{"norm_place": "pre", "positions": "rope", "rope_fraction": 0.5, "qk_norm": true, "dataset": "wikipedia_en"}
Each number is 128 + 24 x the weight over the matrix's rms, rounded and kept within 0 to 255. Layers, rows and columns count from 0. Numbers have three digits each.

# up: layer 10 MLP up, 1024x256, rms 0.126, rows 500-512, columns 0-255
# down: layer 10 MLP down (transposed), 1024x256, rms 0.121, rows 500-511, columns 0-255
up500:129113087160128165118120066085145131105148159113159166117145116154106157141145164109197108113110114089144129152129110135154125107124140124115091133115142082111137101111133128135102152183132112175124110114111150154114151112110088096163149136138135119129147147132114065143127107132127067176085121138091109120117111084121148064130158123145128125103122114109164107152124151101134110139122145154140162145167140092087153120091142161122086115143146128087149100115092089116157121128145123105105131089113081128109137098171103118130139178117099143115134196114087104138161129172090094125136132103176130107096128111093141144082104101115142134149096076173139146149118119117088097096133127151150149101153130123121074100138160102090129121113137137139114122093098130094101160134162117
down500:139136133177116123173128147106116148111059120128190098150099082101106088104137153127113112098097137154111118139115149118098099142157148152121122136134111124138128115083108156122133128080103125114156137120122109123151197139124108093108198129093117091116117130141137064128123125150108135071153122110121128131135181115138117110117130109123101123139095193108071081127137161149129138120126148119132134152071105110193103109144114135128130100116082086100143114198162131119132142104117147183175136126134126105106122157123124119171110098129126111115156132158115113149140144100151090104136108141146111080145102111138081117116158130130112138127131127182133138135172140095143110150115091101125101122127119112121119113144152146136085172120148141142135106120149120110108130097108141
up501:127109161129135167151115154110127140116103118120125123141130137110085163099146154106135126150137089103175154107166120119136130106160109118164112091102128113166176135127099088142148154093141148081144134150123168105127178143168134103170078160125118168139111167119127093154142167148112101123144100111159103105128101119108168151125066143136113045163120122154082122135144183091125150122165160132092177119124129104170107131131128151099081110126136128136115207111089136155128121125089120110109142110069163132151096136125102120131149199075083099164131145119077142075098132164111130091180142149073162151119119118124088108171118153109123123115113125148097117126139120134127092165132149124131112155137119090165130113132117108149103154172073153119133124138126121150109109104140141
down501:156129135087100179089155171105132170150119138120124153135068165136131140151099105149155146127064120103135172135148118130179113097149121124115109150133138142115116123155081132109154104131169143145175132152142112108182160128179122121144157158130109176069130109090144127122128145109177167158149157128145111155133165088120148125151091158168124099157133075141099129178138114137130110165115159113144131115152138122082123170145172129086066114120164150113095178154117133139125129106152132099162130139123136115122110096140090116166105087116151106184126127191111147153100144120160094144153113129151160115138095107115127148147103130106146108056102136138149147129108155108147127138113155089180146168120121146161109111124127163159138091114111095078117121142176165128105096078096105
up502:157132160117119119140113132163120159160141105113124131161147115096122126151129139092143092101153134126127093124135083110167176089157116146126115118160104132146155123128156159134109154103128133126149213104131131103152142128124090113135151148151123117071129121169141150102129142108116119147102130152117141105127140115111129181123150101124163147172178161142128122119131127166118151142120137103121082090123135107131071098153118086126129124199194120130107135143126121136171077104120126153141140137140135091112127153109125124117153170135156142110115120147153149135114104132168149133141140131152112125114120109139149126156144155105122127123137144148134120139130129105109118153149130116094072112125074152092127113151122103119117106111151134173137081097128130084143142089121144
down502:149134116070140108107160139108162115104141121127125145174098120111146142123149069127076129091114156097129110111129156121090093108174154120114111156149147103116112127148116104101151135090118140116117130124133131115093097131125167147145119149151134179159131119116161125108087129136115153116152174170182122105115110127127116110090151151145110140102148124147149115174141170103129114105137130148118182120141126102140100161112155116135137154121115104150129128170156135087154072127150089107079103121164158175130063113122144122142148140118122120117106108148108100137111125132121107119083126159127106139113136076172118135128141152117132139113131097126149126134169122127114095098123120095124170169135170139109178102084095135140123151156136081153182149120145090105151120120139131
up503:131123123119112091102132112121119140087134099143140130144080115134115116136118174072090093156187156127131118126152136113087127152169095068089104105122187120176127137154150125128131148100059133093133148092117112128144114137146091100132080140107138125150112184102133177148148110095104128132146160121125146180113140108123102139115180147126066148141095147141132153171105135139125120091141132067161136160135121149101107144061165153126110147101143112127114121147088139148156120130145109134142138125097074158119128100142115163116141137187151101086146118165113121107126131113141139113087126077149178138108115123122147113137112080157105140148128165118104102123103120118128101109087121163116156110101148148156132158146124112087101121151083164113122132156148133175129103174096127
down503:090094147117103144131144100153074159125131102169127139091120154114119123135095142118129116164139114090147122139133120113145113141136139109152109138129152136140091137129139126127140092147112145134109173104109141141094101101111120143090076119139128125113104141136163133131094134123090125144133129142106133102135149119148080106139148172097131115102139115096147117143142140175103097163166176126118151119123114107153125158147109109140156131191128100099107126100103120109145137154154097123143129123108140136115104131059148129090128120171145128105102095116153119133149152163121136134112100103116116138136164120125103133104130170100156104124083171177086120138101161106154107147087121109146125148114128143142122116124126113144118106139166115111140140130144112098090134168086096
up504:094135121126116122089106129095118093120109155130101123093128123131145139146153099111137122101084135093099146166072104166109096093106131150141138184105146095127106115169161118148095168069141148147089103096163155163157094125172183168145117115138135118144145085138104168184151164149134082106083126077119118091145161110144164168122195132153104134126118095095124112153149107154101097137114121096122138115128129167125089069135141109121133185129124079133123117132158112141143153089097109120159113097139067184126124162136114142110112142164121074115159147104141128087115132134101119123101094115131100152162131106146115163155177125121154116126100125145132150116183094127160109143126184143109144174126122150111148094128107150128102111148114106137125132143116131142094123125101095
down504:162121130098164145136079100162106113145155116116139136094118173126136109097098139113159121142083108120129098145088103128121127165136110141153120175112152134114173118131136090152139136120134114135119136097096140124137121094117110146149121132133111124095134102138107136153137154127093101091113091091106093151150157108155140128102133157180148116131130089106153150169121110166141132117178113168105083123107144155146138156125138098130122129102156123140139150095141056150138095065135075109131107134110122108141114160109062141121184117168206139157114136117156128135118117086120134104113153123102118147107126142122167187149151132142144156082167123134125123073128112125142097115116141134093101082116162153132079163112209164135129118090111148110125107126136155147125159082100152
up505:104150125132142113130125106134125131129121116124094098141138125128107106123126154115145142109137163153167140149108163124168148091130131136173132130152125187122119098113118138139102116135136161118169135111139121111142120151169113108131086097148135136138173154118104082132142084103121175150170150114114151125094133124152137129097148102118102132123113138138129099131127105097106104106117076120167132133125177100148117131126125078140171123123137140114120110129162142166151116161106125150108098155123138110112114159156153114105091120130151111139165109128094129096068145148147115091158130144140110138083100105089105150127148101161148106111080131137132131134112113158126076098138132152125101183150147147165165147130130113144156134142139132158153042155138108107119119113125071
down505:159110084086126100174209087109178131166154130096162149110184149131128156115113203110104148119135143169092167126120143106146111118167119125111090145108165100112146100121135194130117174114136115132140129160147114084129101126125149073100137132147147143140134130115099121158128117098126099103073109117181124107128105106159105070103133121139166105119127135143139089148118156156140118165167116122126103123132153093138110168164103142124078117138114120119123136120142136115150138079144124128116146094118130119119129111087143177138143140143168117130120190132103140139117105153094121102172121130124114116142134146114100104140116128147161139144135104141102109151115107131112138111154144140161126133112105114106106135146098120119140133083130141149119160126113142121127156176146135
up506:106104097118098121101110107129132155138114131144146120108124138049132140121102081181131113156121154096142168130133097084142171112130166154117113133115156135178127171074139124092163137157151150095141136170137150106153172141190107133128109070120140106102091136132144112158077132159122106155121095107142107148120146106091148121168167139126115140156167142142115141104140127126149150142145110100128122142119097066164086119112130150176105151079147122128144113149149152103117132078123127103120146127147145097156079102079157130100145154128134088126156136086114139132144133134137091142154115123145129131149141125138160197135117129156117153167089145126102159102116157148176142134134146151103133136106076127131162132115127151156138115162111121125144160174158153143126102128129086
down506:115086110130138133161125082124117099105150115119098130121149155107087090126127154107115109129185135153139158102105149144080155138134175145114132149089111110133167174107134136147100133176111138137133138155139110129107137116144059135142151087115158096086103087189116105119109120147153134136086120120138122143148118124122144149160130136120128143097132143143152123132149133121182124135100100102139132111132147117083109118151129139118110136117140148146141118148107159150106121160163085164131123155157120129129131153126165091132163155131138138123078090161127123126149151146127120116145123126120130152121120079050150128056107158130139127128135159131150159124129139147108140080112100108119093120120103107113094143141123095161132121179151131164143123138088178071104137112114130
up507:121076107121120101126157109122139159102126134146077121114163132182113109132147086108110163172117139108140107141178105149121129154156111148147115140113134097122137117159163147137126148158146083114112147155133130145125126137118140166108126107121156107109095086105123152160120124148104150127106127159101093128163143134085109178169154113129094160138152147078120136129150168132105128136119147154131051144141129140121081128127106180153085121126138144134061149088109154127107152145120151124108061103098157125120133118150133138098113141098099118141079120140122162117126152112144158122138142153121130149155162124156159170114133127100123114133111110140114110119139110112125118095149100155103183103064121165119096096140136117100116091117126171090154096126135109097140095129139165
down507:138133133086158103141097119121121114158123106136113145114158129160167118167143114121081126071122160162130095097121171140150115143153132113111112123148107147183112093162074109123147114154137108171144138124169152112123164097155125078135113130151116160124145096136167143073143121127134127117140093144104108198170116155101141134140156126163099115126125155097148107104146134096102103121116133100151110160116136111116155119092142149084178114115095125131117120132146130116132125132156118149145115083100158184137145140142166082126151124106132116088143174115127118149171117119142083118129105144113090117132121123123147136127074090146139130105094123110146115149108152125113121134141188138170157186157129096154088101158119120122150089111132078115104177129122135131096106147097130
up508:117105116062137143135083128120156107128155165095175125099135153119140107111154148141126125087165121132132114140088122166108104149155128107140125108081145149170122144129095125123134094128185150118131124125120177073167123111147113125115156103115156155141133160122139154117122162119071134147128158099102121173133112099123119185121178099101129163146102124158125074122154127104155121139146099128170173114113183086107113117161116138147124109101124092114132111085165147158133165113125138153112063114128104125114189153170137154154103096128128144099095175111130130141098124154132165152129070088149105143206149099155113152107171113145141106119134102166133138104128094130146139138173153129112110133173121121147143132129177104118102099134096094124134119114153149121103150143110107
down508:137125127147194103127098159148135114176109174127124145086131128164130173140115191106130144150142136123108141085129123105158131112098109139144096145123174093148096115111141133143100138183119135147129128189116174116094144147139092101165155083154156134102107091143119173139124146084142077147168075106125102113128135101105161092104094110169129132160114120096064079139161133140127133153112113125122149129122117116134113096135110118137161110151085090095168151119119122129113127152109122124125118108101149145117118150123132106118124106148140162139088137120103104151137135131119103117097148120163129097114157125144132148103110130134153139110130118152163169116134115062142149124139114146098153142098094098169124119125091140087132123108123172160106097121086131113142124148137122
up509:140109150130118119116118101144131141140131103144128153129110077143104152131119127141135123135121116165131141122185169144151111146146123146147163096129118149168115091130140156134116131110122134155148113115144133107147095130132120148116108120185146128125114142150127141152158140135131151131126078163130171162159151108125116150135149106145131125149110103115116122105136111172113135126125107116120156127134138129153096103138143127131132107141128121085145121112121126101123141113186132141115120086144173148127137133148144125129125135137172138136111126116123131136148127147138123107115137141148129064100119126141153143127132093142124124149137150120135138119139143124101106107145164130103094115142147110170118119104125132136169098145132139119109094149117107129137131115135147
down509:152151098132120139117141166119134116097127115127133072121149189107116126117134109088141140156119107093126123125108104118111105110133126127114105119103156111101157141141159098087134124122120132082132150129146170124144147140085161097132104127093113131162172121138133085085123093155148121128126145131102079155134097166137159117136109127155123132116145143160155174137149157108140138171149151139140140135155114135075120148114100130152073125146131127165137126169137111153139111133094115098166127162134128081129115121108112110145163141129122138114140143133114126088114175116139137130119134115158148170172134139096126156153152159127115136120103073132158116125149114139139162148111125121143126157111133147079147151132127118119102137121119102148122142138115154134094146143147114
up510:134143160123140098139167111118141109090085135126128138132143092139183140117127131119134165071107158174191107129091121147088089149117111115113078091097108099087079170108091152146093116114125122135139151108144114128131156138121111131126133115147107100138111110134143139140103160134161122139133152144093154174128113123117184132127132120160098186068134168134131162124128121172128124148120161110116123135136104138119160081104140144117114107139141095140143078080138162139118157135136156147157081112104162150187105148122083174102098139117088100125121127169137106134142155135096143138111107099188098099124192191152100166105089113122089098158122131139124101097175111108140103178130125154102156133174125131102141139167142163132129137113177120181083120139139162163116124161165159
down510:139128105128134076100194085114101126135112183124128155137140126102144104130184115167103131108127125088150151108092130112111155146135132134122156133095145116155121134123145147156163153152131129130150137184140107120150145142099182114124164118067115101139158133147134159114137125120105171162140168125121116159162136120129161148154097166101099096098110126122135117099147138115091117102170144151139078143148133184146120116119129181088132155158126140075165100096154133127127188120157090129128117135095096100100095144149104082147125133103125106147155162132124136100109127119140149119139104101137136076112147107118100115112084119098142145090107118160160138152093108150088147093128125106139192152123130133161161132117139133140110157130131113088113097162125146119104165144090120
up511:128130121143096141131111169150138142162161164160133151098112107146115099138104127091136159092138093146133130166155095110153116099130081151194115096111137145164118165128133164133133124117112087133073161140134129151148148114148129158099144126152116130130122124156155105168137102093132132133126168118133146125112112120108049156163157160126114109142152124097140120111109150137134139115112156130105104120118102110124129106121096141118157106130174146137139136138111086085127115117125133162118084109130130085112144147159115165126110132139134163135126121131146100105179116190127140132173105139184172155158111144103142136129127100113119152136084119155136118146118118120120120140123093114165125040118110119127129090163148127059115130121116163148122122094099117118109123150128169
down511:121112168093160132123138148117140109103123095130142139176121076194099166104130093151137138109149128109127117103169144159122182150090149117130134124080134135130149137126074148087184120142156119156114141101183095111110117148092129144126152130125132161084142057170115146057138123136134131111078083136136145134145140161146136109080124169118127126112135132146145113132131137137102130144151170125151149165155144117137116145157121120162111161099114132136156116110170147152093112091164117169106133115126110127114126125091131103130123134122134108110130144117137124147098098131121164157107148135103116123129122125103137130096155121117127147116149172146126101182161091123099184158144130162139153147107102173125153147170173111131152146095078138153118134126165139142135120140152160
up512:115125129158116102139142135100125079064068154162137097123127139108116126159111143120163145152137118137151122155126120131072159134156148113126133118119096193108105137169121111144132176110110132133134173130151111111147168139137150123113141125142158157133131154101102168095117125139114159100154088136181108165119118119154132115171119099128103112116146159149163126118125163131118108099084128159090147138134134097177144097089127154160091127113127125094134133146148095150100132112113132115147146145141104112089131132147089101142164122155144117130170135123101153113108148125156204142112129133121133101065184131111099159144137137195102163120126161126094144108114113103129126124143152092112150174118122157118144121126117115132131195155117132103099137150149106140119137065157130